config = dict(
    qk_norm=False,
    attn_scale=0.125,
    parallel_block=False,
    learning_rate=0.00152,
    beta2=0.99,
)
Each number is 500 + 40 x the weight over its row's rms, rounded and kept within 0 to 999. Layers, rows and columns count from 0. Numbers have three digits each. The size before them is the row's rms in percent of the matrix's.

# layer 9 attention key, 384x256, rms 0.0554, rows 68-93, columns 0-127
098:448548560522508432565549456532523472534513478523510519451473533525508454477507478504495517417493496462468550486501522549519514540509493561476510480525507489499475443511504462497477483516479474525504500451451534457483455559489502551495558436553564508500448468436529479557485409521499545588504560557418544450494513560452544551513559434503458496427512565419577546504509554484568473505530
101:551479471477461492532607498470491444533496506528515510443394440574532508403489498533510539504455572512483557462435507517522487519480518573494503457529436533495483533478567524505514487499536595509481561449497443494455473529465481579532485415496436476470448512498475525579531449474548510535535516475433516470457457511494499479459584532463451474461492478435505549606541529459481481594497
102:519542502520524490593500506421551525470502437503490522463495527508423494521510458529488496429462436450564467452485497495538489489462577565469562505509541528518448543555500518507553488429505497529492527514443494542510535513535482555516465570528611462490454533510473470494454425451490468539504462400457470494482499463437597512544563480599472491489501523489513489475556447534498534436460
107:555467435512494480560568543413528495513454506532450501445477479539501511493479500497545510442418489468545448420417490547494497459495575512505520453594473500490439561487506456467528538514484537460492551515489437537450518530557485601530451536537520482503429537549470498503502432500503502544495450394477451540445448457405528500505605517528473461504443464542447567504464494474495554442469
090:487551480448412508501432561507496461492472522505447479512521452428507526505443448564538520568486437517526507606451532486504477450492504455495487460458502470536525501417478520445460450552476462558564507527536458537463551523522551537480463501489563492527537522448556494501480518507440493517455501534511493488548454445492454466523445525514527490575436441497488483458491519486505404433440
125:581495434499497523508533546463501565493510479551459514474474536549491505517488523470552539442416478500564488443435508502552498449513546479561513507597514547535458538514517447496525524521488532583486522493493472559464506516574509577573460517479597468495432539461473437521484424440501501527463442409490463537485497436432575527501607517538512406517489465521475569526494515461552526465450
070:494536508503503521550531486504498537494525535520561480426539448468544506538545467491539552435492467467473524505466496481607476491453496456474480482500498524487465487451494483473580500472505530510561512515457505546497525561480517545517530490515582497479462533494552505522531405577463459569522492502486530452500423437473520423481576485539497406588487567471494507499543490525616482469490
074:474408572439483496445538479475481502511487424504500549624462542557525467503488448432459477526560510575472529495505549428467513555545485508506478549529535497545502453553537531508490488434551522473452537462451512499536466478513423457503549503482487512470491534520536538479478560524506523500542535500498431594562520574566440466499462478463461548472479488524493459539507501500410504507508
090:488577443500487477523503509490530484464501537514481513455565480407549538534498518531552478412450504492523459446466496443541449453459534508425487432522485510476512538408463484442488529520415479462556496505507519498433498513488545633482486468503521474562467520560533467518483424494452468495497481492529512430433423466443539489491580536547529450515510468484504477454515513448592431484492
093:410586537522530458504490513479473508497437471524563479506571533492490468642488506523565469504476490499469435462484541526541463402534496545456514543512478575561469451545567453420510555505442504553533453528496510442549481520517448416440524492484527454529599486579565524524489474501498458548488469484498537456442433519433453471535527449521530466517485487485519504461537539493466495456553
081:494565433555553498483493458453557511494496480440512449429503435447516488464475577532532519473464524471510482482487479536538492512446488502416470441463504492529521536457532488491498512541498455541523501510518484525504504502487548633470425513458523492496494473551471461471473497478549391448473451543462504476455450450492485475487479484502515482532475472463507464477466448498510515438531
116:558576419543511538533482513528546556475525567502534510425513452405524566464495519559539516444481510465535467480498479508566516467489551521522457473481509545447501582445454510474504529504466518548528555536562465527448531516467548571512478519504490449486499528470494460491474412506504475507439435458518484487433438393453518500466480540521497449502522440511461515479478509510506498496455
126:479453568529499486518566495551386465466502479498510573513522561529467459484540517506454482535565532476470444543559478528445483487499496459547519503498517519549474450585555508594495495475513501505526470482470522443527491497447461403511523450505499502505482462495491531472465538550535551499513537497445513530559611597580497520477516493439534537482492555552556509567500501486484538526524
065:495541546467464497448506501509518472498557513477475519548531581640506475508489514460421446449530496516486530521531554525586538428454498465549482542632529521523563526493504504467456505523501555573442458530470521542513513490496478474501486549492509450483475559475506500455614559491476601489496540508464479515500569494474462506492515518501476546519508480487477511493481477560461493468523
098:481483490500568496499531503453543491478501487539492493510527513620515517490482545515478486465517508526549576474500470461493565420526491524505513485532504514473489493429485509519553466552546548483472567500463434558443408507506440495499423473511617519525447552522519439461514492535527547515531459543481483492506478518459471515489550541492497410530439461605403519503527491479440459493504
114:520510485534420494480558487534507494490471470553505472568516486562550470526528532574437516544444483505543426500490487479477449454530483504538443488445501458612529438505567504460504529471452568554511540508521466528500507490548427481513503481462551548540485545464494498514514495566512524540518546497449504611518526511463521513473493483547580515469458513492457497494490532430516619458415
109:474516494512509564455473486468480492515539524517497430522545516546484560482442455535574498444406496492545458453475575507519522496526565576460541510501535483510498532542422474424545528481496478514505528534474449523501471475509515559480437466465493503500525499530532476450501453495475489475524467444549470455451443487433501473534483477536580468511416431461441428397448508440498416479500
124:420611492512480516524424515494461485498424484585512428492503435550511457590526518478458491466521513542568495434457527512529523506526484463522543520546498488526475437489512499416434523501459459522476443475511571543513485555505475534465497507437463485440496475452530463529541485485525510470511474501517515590539460526428518587554489491480534481542496556474462437496485566561505537450490
106:516477542488476504528498443534455494505453591569527589492450516518557477450519527431547512472564449531526500568515449501442499426519474443574548530483580553494469509512485487577470487536559485560472494458477541539534516476497489488458417577543556431520444510504514477499489525491543464534487469472530479525494525484490480532440513552492368511529526509553508556573519513485504566459549
112:463506496573477483510501516462478449450482498538491511504563488520469545604478463497440456506532586517523495515584508481491461528535492469573480508489526495470457516471560458513453498518483550556478451498463556509485492481495494423474553517539494423508480503479477446566449473466476460467493486438384560510490476503467504553478481523439476471494588468486521499486553565521445516460528
111:497478463489480518588525547508460476512452471480497499508454528507484478501516435442420512487577506430518490483473508439444507509514477484521439518479425523516491458476553458459499483470477652432509502483531553544478543523404476468534534499571476494456539490470470489514492519474466524454484510537523523561561484504545418499490487508497485442521442592477488534483522415584453434509508
114:505501512519555521503471538413484529507490554420505474546467474524493472520474506447518452460461441432591562480480585559533512460413470478581510493527463533407514564418466575451508512473526553536501512549523484567504530513474513476495486547458424415558457576496471498463518522457504445443505529505536467504504476451519473544544473525473551505552434445440418529467489463556481441450425
115:505494484519544417495497563503460543527416545489487520478547512446517513483511591482518514523515481504501413494481451443468545437523559463536492557485459491546547532501586447495501526492488452502554481492526480461514488469524569523507482496420466569521601425523502494476526547541508469502502530493498444507465470513515450500545478543437596525544486496464536489471456543425464498514481
109:563483535440494481524475496541456538568464547500498548523521503446496491520533531495521505438575530574492448471533471504449533470578527573413478533475520486523525447464537534451554510437537518492513464523444462443527556485533541482493506519466465565516529434505578513495513494521518479527471487549542500479438496540628489521516492470496504481496486543495512568505525433525539519559478
109:573443459461514405494464496454478498478584498466528467522417465501474464515524494542471522507533458468517448527506500595543456485522492498473489494454498369440491490492524584494496508508526486511435460515507507484413523531486521458508523487515530500415603550557526489432557515591534521536447486526466544485580585460513471505548444488440519601539483541489491510522428500530439562517475
118:516539493555598500522518529443484527514591496554459517541538491463421520505524563454467515501538548503535553447521471521531491547540525431520458528584502520459504566519498457493527519474448501416503483544480591521477463502536507435469520493489517458504508491455500532426469490616518477488549462485478471522466488486445496486564523510579601572548522460491500420510501525478545492556465
# layer 9 attention query, 384x256, rms 0.057, rows 69-93, columns 0-127
106:556503500491492511501467498542518499507522575506424523489522517478526509456423623484467492534478524469529529476594531463461510523479579392482458456506538486522555474495487491558449526503456464435506468578578532515541497529539552494452459554523528503442589524449483468415429504510497423452520485502517540473521455459523465489524453564476613442551500443490455483500528521523483477487495
090:513498421512555548505549426471487495550512539466485471535511535501453538448414591527531457475461504541449559541431442510509495443514518445443483486537521486476536522466494571410447455518404505504516488494532520444478422499504511514539477525529504446495492488491501457474491517449500532507421478478519545448456422499520528477552514481518486538593502436491449536525491540486462454497490
110:512528443545473557527427508553495538499525568431442512461553488467448555443433562550512491555434525430545483497509510526498508520465541430469449448500513489506533495528473578539416552493476458485493493520492500504496547516527566501502465537552527426468569550487484430444442561550478424524530490539543520497478455453442507472544502550525580434496512461486468457484455526485492484482501
107:547495482474438482516480460493479454510422494616414473537487577510459464523504516535425519520475535494523536536475478493534425544467482456423523479467461526505479556482553441528507530445525526487496439478511543480493517526569507516527461598546488434477501537494471520467539490474468523517460521496494474578591492565481517497550510456388552470528526546398533542574474523516507464498426
095:535508506528503548490522470577456567489493481471472529480611546484432531444460593549497483525505483438513528489499511504521513486522561401503450472507479512522523442548463507492469561484455514513479487497501421496512542492518531449495476554578503521488538472384489517454469508462428434554488516535523492552492508413468410487544490517467610498559465440464447503494422500496479488506503
099:566429469467443566571526481516491529501499578502421446460521517493455551402419508499492474499439510500509503440475458454530459481527490413482502422550478491486514477474503514469471546456439468483499449516511453511497483478513524563456473540569505481478560502529513490468512472473458526515533536466553450548490431409463452455602486548442567503546543491482486503524501505526542434462458
107:462522542469496456433590516477482489522458475535526497554471489549533400532556443417474521486548497551456482537486562489435469535514444547519508577525486536583468523516548487493535484488501498500536520484493522515480493544458435451467552432473469591582430508518485516491482511485565514496498458520488511471529487565527483513430544491512429542460385520588556497497605479472495562522551
102:518475463518486484525505493572473500459541526474489527450555498454547564401440528513595480432493445440498512537508444503507559505540481506508463425479503443500533483483452528433475516532489536516506530544541488548513489475448509483458486504437557545470532504518458465500440483482440433551486457561538499507429442432528443503483454535516540533535498405521452447442504501469482472514522
122:470459451456533500438490495531489536445468494497536532477496517511493458457443548523540438518547501458396517447470392528465431394514507488507504522528494482489480508448442479480478442513423472480506500465529474446529465503514550505530484526516547512580576549487502532453545508543423528531464461443551465516466499463477459483561476455445548459524446467504445514489463553528475568541435
090:558542451493521530443494446486581493509527550519511478518527495467568540503502498508521547498488470453532534458527481476572481575570492446502495460477553488496481549505432588480544576535475547482464532537511508535508481483441521474446550456478612513438513479532471452517494436511481460497535477592531530468482494489487448544374486531475460443503473502495448406460435427533520530506509
094:540471492542534522546482516546462584463573545427499559421478488503497606447498605555534512473479495448445483459532504537510536467550543512521452406456517483487590479443482587482482566554462494485453536472508467489476515492431473472521510469502522475439530541482508441574464436445434468513513473513537541560444500432446469476476428552528427540445468442510421456492418472488523542491506
091:522479568529473528529547497439510517466553510478499489510581569509442469578535461553421447451452598523490549470522448511497459522489531561524521539515518517478489557540480458522531482497523472539529558486456455520469543482494493539601493502479397445516468494468551505472563560505563525484495498446491421528492521522454565556501580493491487461484444528500482530515504495494514541487460
116:473388566476506443542553478492481454534450509484438394503486542543514423546549473496524537528548521634530543553541451504504507501545486560575586575512495493531445477549506444559489472451517427489523429456501540486541490480513446500474560431519443543595458437547496521479520472497463545518483501410449481527548560568504531510532530495473502470506535564473570498510536563526459534500523
106:501491525502455524474489480494512347527467474548447496477544617503503500526536494529470527434536532574554561519508567449511533561523484487526541440540520513536477480551560509449417483471482423502493499556501528509504478432523477493412568500550537582474443547559474521443483445508449477503503588501484449500524475513528454461570573506483502481470495534565492571491499532556484506445520
111:515532523482468491511475473531504503524483525585514467544464425486467472508546527571497505525464466538551536572502520521521512490497465368467474586370532476531476515503507443508576575439466478556485467560561478509474487503559544559498500522559444510439476565507474536498531475592520525501413493520469428502554507499545520481546577535447528542547557468518538545437534472477550542566419
100:455516534467513470434539451502471444563479448556498439538485529529530494467466507498518547477505478469501525543487565478448479529529457460447555533548541489532510432530463490464389497526493466497537487448562472437530443539556454511446520478523481520562527466570440523446522456533428527517490481553491447539501525481496435540497529417493536500546519559468501505446475595506502532515538
120:500496499486454462466500547483469463534458502536473465542494510432504417516513489488475546491616430558491522515484496530506518459506444444557514487488535485473433391472476461464495456398423499488486493482511550498484576461498516488523529523546501560579450530484453469461551491507482484451400574559533522519476486495439490492607541481502466477473506574478480448479516546484469520511518
108:488460481512447553470485505535530499492488539456500531433509548485569473517554508469433486498512514491501557491532468487454451442526507455522450523485462532491507456498457467561508488540554473460483539576422549545475514462579494502544474538499495501498434527467493499459544506494545495512565620469482517545465538488498510452510563555508447482506429468524480516548476526498496480491558
111:530489476504467485564478475483472501439484471511506489483550505461490419553564484594501458450533443498498508480511419523528452451552425545481482489482495501511466529479455488472491459457463534496447531493507509451474554521506554395533511626586480406532441567444515528491465472485503469551454550474431498553461470516450547482567459510463496508488538448479500497530482491529422506495465
111:593491474555456469507430588463486470482384499513513562501481464473487503549530450510476423512489513504521480474477455441530522514488514602522491519455508482468476483501563511483507398455509524491505472493563540514497559531475545522590458517483490467505486553511512553473524597488570481437468554477525530461482496496545600441508530448516423505439458503523509515463522482508508512481461
109:546427516515530501549479502455501492566467496470424428526511526477431484537461533502461522522571467528566505557563489482508493493518454501524532500487549510575472485512528507599509518468513522445454471544488567411502479469529464500483513456550438492531497492581543512505587527451478544466552496471504478449540542529534480548549534497529496529547568495440524520476469563436486484469508
115:441484533524491522401550529502520531456517491490579574493474461497580503490569467471517483511470566409408565518516554509482551438468538484545467506471522500458477471458461455495596552554497549457494552509526455478507510474509572520499486537462499521509570524477451513511537521502474509524508531520483472390451569438570495504474530447531461555479480432553485518434441476480526510568523
105:466499508525526481454550543504493492382408513484507574490479426559565490459535498496537451555434564513414506533499522490386468400497528510482495500509461537460510508430501550481465436593509512505520487483518473463477477506512531509509474520382522527512519490466578510515504446494546564510456463429523537412512548493500460492466490508517519490547443420455500575472524454454515528512489
112:511510469515462436536441526461567509555533464491532535549444500511500544537429483522491491560526584524513429460511481467517508403472518544498538494510500435465493480478547532523462465459442481487481529496393513482487528426522468518515493453439536493482574533542567490465460468539516430491515441508486493562556555487521459527480429499497499487462449615464504502579474518500466520504431
115:477576493529549481555474477493480450571534500473456501488435485518473538416495580453493522451506523564514541500506496497514554531520494493440477484526482514498517514545508543488508490440396492494548498455547563509415543491534520460485543473556468486566580492552459518467517543550451506527479498534487486489446486495482545475565492446485544587540520470608546412489502475477520520562496